Part of a small language model's weights.
Size: width 192, MLP 768 tanh GELU.
Each number is 500 + 25 x the weight over the matrix's rms, rounded and kept within 0 to 999. Layers, rows and columns count from 0. Numbers have three digits each.

# layer 2 MLP up, 768x192, rms 0.206, rows 601-650, columns 0-63
503497492501497511518495473515507507485506496463507576508513518490448525528482535531490466470510488507469501514494528523490467515524538466510507499521541512495494499505523489528483487509474509
493459500488487525446554501466518506514502481541500502503475476535508519498507514495459463482538479513532527497510484522497475513514545435472424483520535440524558443452567484447480527531464466
464463497519505500533533518507549511512476556505417473523500488513512525494462505527508498549491466497509509497465523544480517452493531484488536472479521493511502482464514486500443538482551471
478478445499467481485499483491513470489460500491524502544505502495472552514529517551496490456478479479556488470505513481508471538501513481528483491516522472488542535476484549464504505524515515
516504483492545510525532520497496503529524507498468473523511540500525481502503498499496497484485494516492493489500497524520480471474497520481542513484525537497452482524490501468469519502441479
504502520478526523502517462525556490524507503498546521491502494518489469474497476505536458510527500484483486507502502498542506473478542477468506507476470501552487497454497488497515485516503507
471515534493514483505463460539529492508469532487526496507471514501520506495485491503511476484508534521512491466515462502515481501504499485493497505538508519511502505476451495479478513503484504
469485473497514490469534488463548561505505477481454465512479488524519507451500490482513475517520499565510493456476477489499493499525486543458544487529504508528460501517492533478537522474505525
503488506526487515485459480513528473459481496467499515525476483508512477504475494500461486511513493529502498510489469512531506518498470493538499512481493509506508514518474481494468496499493482
546501488528503496481493513504472503479528492509520513493504447495495531500512506494473474479498485485518488476528501527511483481507491482503521537510492539484486516517517497470500464480497538
474417497501498485535478448524471468460442483521501518478521560475476457477522533531504488522503432467506474525491476569490432522526575474489528513542524515475468472495491516524500507461510476
489490538480496522471540504467516489540480466504522511488556527490433527468474483520496481506504488471531457529514506531500510479479495514523512484495549485482493477510483499501524454533505554
538501524522497483495544496451457501486454511486479508479486529501490502548528449549500508512508470503469491557491490516496468507497488496547506495501474480491509497528491519471468484521511508
483507533467496515523568488545497448502515528453476510513502501487470521485490490494539518505509478521511478481516466510531509529469512469516491545547515508507496542539441493505531553516496516
452506533479542477461489508508463482533507496490519511482493489480471493486505521492523546544461481472473510464523524460515440499511514517480530521439502473541450491509483485521537485524453494
509499459464506482505539446512490456528502491514479496556497511483470525531484553498483533528530506503514458493504503528524511459508486470479528521511491481508498492499503492499511456538481504
511507531522534488521534507527506464510526537465518525469524490506544493531506519509516469533521570542541506511475462520443524484515521474507487506528473497474508512492463491483516524497461452
481533478488468506477514488490489514484507513465514514493516504487473485534501487510532487454518531492461480505501491492489483506496504501504477511533471488511486490512505446486504509538507495
499532505487543477516516519508547493473494501433507510454526493482514525542452510514471488488485470474475511517513497478486518480521463561515511540521495503495489487468532474511530478511472527
460472527505491509569474521487520558486516555528518505443496481499477465464502531500526532476490537524502510487565495496515508457518506523509493493518463498494501528509502519502531481478497504
479527475527466512515461492501539499510537516518513478488523520512440497504512495486501498524478500489463509441486505534523508505515498481468496484524495499516523523487476467506516513547494537
491499487505493453485485499534504488500495517507479531504490500481465495493504505528470468554491504531477472511487475498528486478540465494511483512455514475510495511527502493498515471511496487
514490465511453503496531505491501509500488478485505500477510491520494462491566531500483477484528493499510478545504468502523475485487499498462495472531522523489487494513519505483535519490504517
457421493513495467492438521468531523501527512529486502505516512487510455485524500486482478500522535494545503523497518475549528493461515500488510483494511516519522491408454509463510518499493536
526491498462540466491525489505556454481497541499499535523462496516501503489474478481453473528554540511477545488495507460513518504506531529480507481494498518513503569491494513454552493516471496
493517489493484510476512510473520475502505442524532439459519516478464493529483542556485470490526534497475503454496488505472522457475508497518517546490529471526476524514499523491484550526516503
512455514497425465479513512497528526497507509530483476503481476543436486511513469516534486539484491507509525525487500489544502493491509519546464487542508494469484483483500553475508462508463524
525524491549494506501513474555475520489481501544501517505519490496495526528496470514485528496513554508514502534493440486501501491480514472497516484517484500501505508495489472494466487506489466
515480521459479510534488482537533468448523524494478525488507492494467528543539526539516494483531469509520465498514557494510460476459504496517534518502474543501535520494473551498520499499515484
451514494507475495503505520505487517505495496511444525512503476491525497529540492497513500536512491484486490516504506566486508505510525549537494509509514538519514451526488501478517506497471475
518470497514512543488498553491518475518494457467503530499465475505487503518507508540508497552495444508506487514485516504505466517475482519519532454513532445498496502513526539489531510507480502
502453494507510550469511521516516509534495518532509490508456508503483541534519496483516496449526447486458496526480492511502440540502492476515518492483537478523488467534523522512502481550516528
500481570543475514489518450501477515495491525497497495467497505486502504529481488504511509467477487477497532502507488497480488497513458489512531491474495476496502502477521491476489526515478502
502490494509516485465536480456475507502496531526538504462543517479460498450496510488518479491522465510493475528464510470508441483453464496492446478478492520521496525531462494493503468497518501
472498508527508495542523507479487533446482472479478514510507504512518514497512501522523488509533534539447532487521496475483519504537525521505521494536462445517501514512502532462481469558526537
491503461521501494498523496493467516500513478495523507488496496446509452490513504500468487500547457501532527495511516491508496498489506536504491501494511487513512527527511538469507482532522545
527492556528528516490551460491487461488512489510523499498500492478463474473452485514496513541518511463502491498500552474508480529473500538557474487476501458503469487517519506487478473509464527
509472484486488508540517485512504534515518487494517504509508542523511474512501492508497493499540493461531515489469489504534493477495497476471508487506492527473503469506524495519488503521477535
488481482524506440525507490512499490512524503511505487469519482505549470469497492508494516528492530475448517493540511496525503460494487507511495520469489537501469512462481486508500489493473492
478481484516505559477520532499490464487467519481552515494511496540500536496508491508518495524503501467517523491527517515459493500535529501528514490497490466483521481479481525513480514516529523
470467484509472517488485519491497508510521465471553454517484472532503489499447474465520524527504508471528500471512465478488473530501545553508464501479483537454476552534477553447495498518455537
477481466498568489464536510500493488569469542477559478496475460521528522481495494536597492501571517553513508514470492491501496500514521496424432492421504558513461550456540487462440496492473520
494472503501473497482530515544505485529512509512467477486497497500497501469492514468487506524514489474518557516486500510499522482514475466469453497518509548497511506502498471461496509526489487
519487515484533476488511521513472534473490502499510538514518500489483489481509479489540515493541491497505482526500525536477492479508497492479492533539502527511465499536444492501549483506493523
488467511540521518500477490506518504495453450511524521514488497523565491469505487527504515506496500511467513517503500524520518463539501492492507532513516537511487524493546522448459531489500493
531476516511541574500514477477506490490481517500467496513475554496518530528497496556458447474497486495511478531512530488495491527515524506529529526520487487491463471480510473508453509512474502
492493471489501489515486468492522487451511472526459519519482523523497496521480500497486496519492492449504497520484477477456505496516543532519503517513532521501525480481498505532493536509476504
494468547508470520506486496487525463486504494520488484566531484491511506489513502468517489507474483496501489487521524509513502520528486560493494489492544461509473471502492484502519489514508472
526510511519497504489477519479560513514495492495516522557451512533481485496513505502521494500501491502548506480500503461502481504480489547521471517484494498486521505473505486472482508507507522
531485486548545471534505438541475454497465509481505463502549479501507494465491500495469495468491501508470519517510501512533524487510518532474502561500477505464486516485512491486516495472553521
# layer 2 MLP down (transposed), 768x192, rms 0.246, rows 601-650, columns 0-63
527501461470520498483488507527542570464479523497500474514552506550451468542504497507497508479501509448473465525500500488545435507464557523546501502550494518453501476497498475510520527470516503
479492449502498497499470490552525499521528467508429500488524459479466497487448484476508521504523507536500480470510507541549473422498519506445514480462496469569506434473493484470458494559460538
483493493489527508459512488506523534475494496502467518513496521525523531486521524535504508509490514499504505528498528502507495476495503464550541505494530468498498532483470468506485508486511505
510486478493511487538483529507490527487486531481462483475517530509504517514483470490554477501520520493462496524499480559514495446503507519483492474487546517511482533472465468456477515525486557
517540507496522483538502504473501495461526515521507506500511489467490534520495529526513525504502513499504479480464519517493490501517513531522493502469462524460442550537531471508501527502536520
496502504516500496480520478452509514476559500498490498484498495466486504481456515486498522501539471477498547504496512469520489504511510540502497505527530494493526547503504504520501507491465504
504490525474553516509504485489477506482438505488538498494522504456505492517475482484502478503537495473493488475482515464485509477497510528522506533508507507488532510517506478543487507532523449
467513472501446534480483546477556503557475510467502484470487461457487497504480472462502500503494464555484524534451490510536482463485476508498460498493509547501490525491494526458509489459517524
510489482531453479503508514486542516493500484485497500498512490505479481506527513506510513491501488488483505537525457481501520499503493510514544474529517524505489462517469513539519495485492508
521502492496521514507493459515529499553493496505500500501483491478495496474527522500504510525456504515496484504497501545468494481482509516533466484493483516525510492498480465452506481475518477
467480481447474505530487494547453498503513489536507503501507535439502502496457519476516533493499462553467519529472508510566502535505554539504481497483516506457484497515501519467501512481509498
473483499509488480463470490481509467467482458500497502479551487540539512472530455488471442481517551443491516513494542536500478485461487505529479471497477511463487487518517490503529469536514519
541495458490471499484463511491517496548492530494448471513498432528513534508498516469562478470489525514541551489512489506475517492500500501495512500495520505494512477508468481513533457509471537
505519504471485509514463502495563506508494520476497522493469546483477492507467529507483442504503553507542526481484497466549528537502473466499482564513496477474520502497517463516472514504487516
500463482497462472477484530522496513483490466495520451452531508490555476513527503499504491477437468537513480539474504497486516461465518451494488453507500521510506536513459490511548544508485498
477464465527517489483495497516527461494509527529492485489494548547486497501500527495509510505489536495518518484487494458510493496510537534495471495496475505489524492520514487570488523505511518
498475465441534489497481518453497521470497504476454496541506522526482529518527485548525505477517494519505496523501552483512486497501511523509514502498496483493479526507483509493503537529488549
513506503477492495474460499497505501500514503512492491472524514508541514483471508483460520526517460521509540507524476495527520502498496496502509474478568497500516500485529497521484508457443496
517501475487502552513502475497487458487467507534526491483466496521492478477457509487469462489516560505545488470491494509503495548504520527511467474481491496504504480497497514504509459477497524
505480512517483501509449544500511525492528506493506499472474485526500482467493476552500506508512505491517515522496535485501527509516479521500473471489474486477508490496493502471495539518473482
500501502489496507515477533526522463478492491498474511511501533471497522526460510501479541522536470511521499505460527499483502543489486510493520475476491475495502485564527488509478485510475486
503541473508485470533495516495485492538486483539512483538489461485534514525518500487508533486501482487509519492505517492484505499529495484482499486532445492463501492522495478515445510449469497
482519507517512516485490524537480495460515491475533511527495505484544518500505465487488471487510475488513510491534499488513485483446479498515509466523512528477484539517478484483503450525470496
469491452497501543522493537491462523492501493534436509487493487560486525543468495525543468503498517510505518511494511525532468439459494521529499498526482503528469449478499514491495476499490522
490493475512512459481481508516514527480480482512502491494494540492526523522517516443535513502494526520477475489502519527479488497486490477526491509478512515496527511495514511523533536490512540
438530514480523511520517515476434534471524475480498525460461487450512499493557475451506485527450486502507472479448512471488508463497521567516496486540496519513468541542545447513503550503507533
458482517534488434460466502500510492484512467478483579512473515512469475513501513515517534501477509521547465500509538506508483459514468511497487473483485490524503480503487490457532476499517504
509465504501490468541504505525517494535517503528521497477509515496521533466551526491488512480503501511494526473490461519545479501488425514489490501514513503517525543489500477503502520521501482
500503487503508470455476484495467461488498491541544514453497493503508494497530488524509502523484520492503515525495523448458500485525486482469456466506516495521530435483472540523483463516430507
453481535518520484474464515496510508445522458538503546489473510510488501477466474484473470477500482526561472505468501468523502545498509472461525514473496502530475514473507498510496493504491511
524474522511525502467531515497471491516482518538501490512509516515539556518497504537518443490542527539476510520476496511492487478529505511485511463426474495494515520505501493508511506519521474
490519538497515480517539521509517483475503491508520457469530528550534436483470502503515499505508537470489436463505493524489514510521513506475516516492460505506512496488439464533532497466496529
518485515496481548498498458485449534463503492510498512494476508500534496486470515479462509526532491514482462548508445518473518543500512501496484502516513512504537518486453498486527482491490506
476511481463457500483511493522474548509519465511503489534524508523501520494483470498454500529512497512507501540503516493495493570415542472523471487499502479500485504538484539553514522466513525
480464482506471516482491558475510502525510490511503464491517487492480537502477560490519500519482524502452494507541508532471482497470516516462443481520483454466478511511499460502497499537519530
520482524472527500494476477506471470507503531470461509464488489466509491532500494478533476503482505543505500473509497534495501497527494490489526477517532515518529525548473500466490487469484515
516500487515547473534429502525518499504483489520502487507479498500512542457477506510543455469499502510503510465505503489463504451501427483453510492510481460463486488489472519492504490518487505
480478495499489522479488466483507506511488456496479522481497545479524500520481491478467506501495525487532506549454499515502525527474535514503466525475513496532480481522466519506535522517509525
519505482523496463519477473528447447480535539513543558500531522480556531536459513539489477499562532455519461447475466476502498443520463483455503500530532490491428474502500530523491486528534508
516501527510517558524504510539487520517527474473495541508524519532494503538498469490466520497520527484506481481499486491552484513463524500517482508461541506515517472471428480480490484511510494
474463463477488524502498514497491526497531489504479454525444481555476487477483507509511497517498571517463495508467518518508509487470511549541471522498487525498489524485507538510463514512504529
512520526510492457520484504498483507487534482478535436494538477502552554507478520489499478494510447512530479494509521407522537470450499458490535484487487477471499468538514424499517539546481483
509540505498510505493502507457465516515482478545458526516460511486483504489520510507491510451467478525505519497528449501502509473540489526507505481501527472509509506499481510503477481511503505
474526517493514483479505499445477516497513482478488490546460501452464509542471437515600502508500442500480534491541534502430494492477483523480506511502526485505510510529489531515493514482490508
482478511508504486504496524508476499459546501479499467479504494534522517456475466518506504523514495514519518517554534501494489515520495539491526592547486541519522510489505498490489511513529493
532525539476488509500511526468479498457531523498534529495511508543496461510493531503522499486515493527499522554529520494573479507552510512464535483515474500475518509504517474491482520478484577
477493480444459516489473498518463501525499504495531480500479502486535544469515497541516496523493532498499517488484505477490510508489476482428485479505539489496480495493538481471507525494494504
490534483503554485499518499483517503539508485507509486512484503527523460490509471532476500515504472466518484494488531502494526510486535534482477500494500554452486527507508539507485527485493526
481531473512452471474539473537501492465508556521510526517499427465508542516522473485514486518498491480467509448537562473521516507539493521504538451479483519520497475461505547472510433563537527
519520551521519441502480473512520512523468509502495466462530489480512489482470481507426517483516524478517490510504505508545513482506459526470526490470467458498509512517490534503517511465515478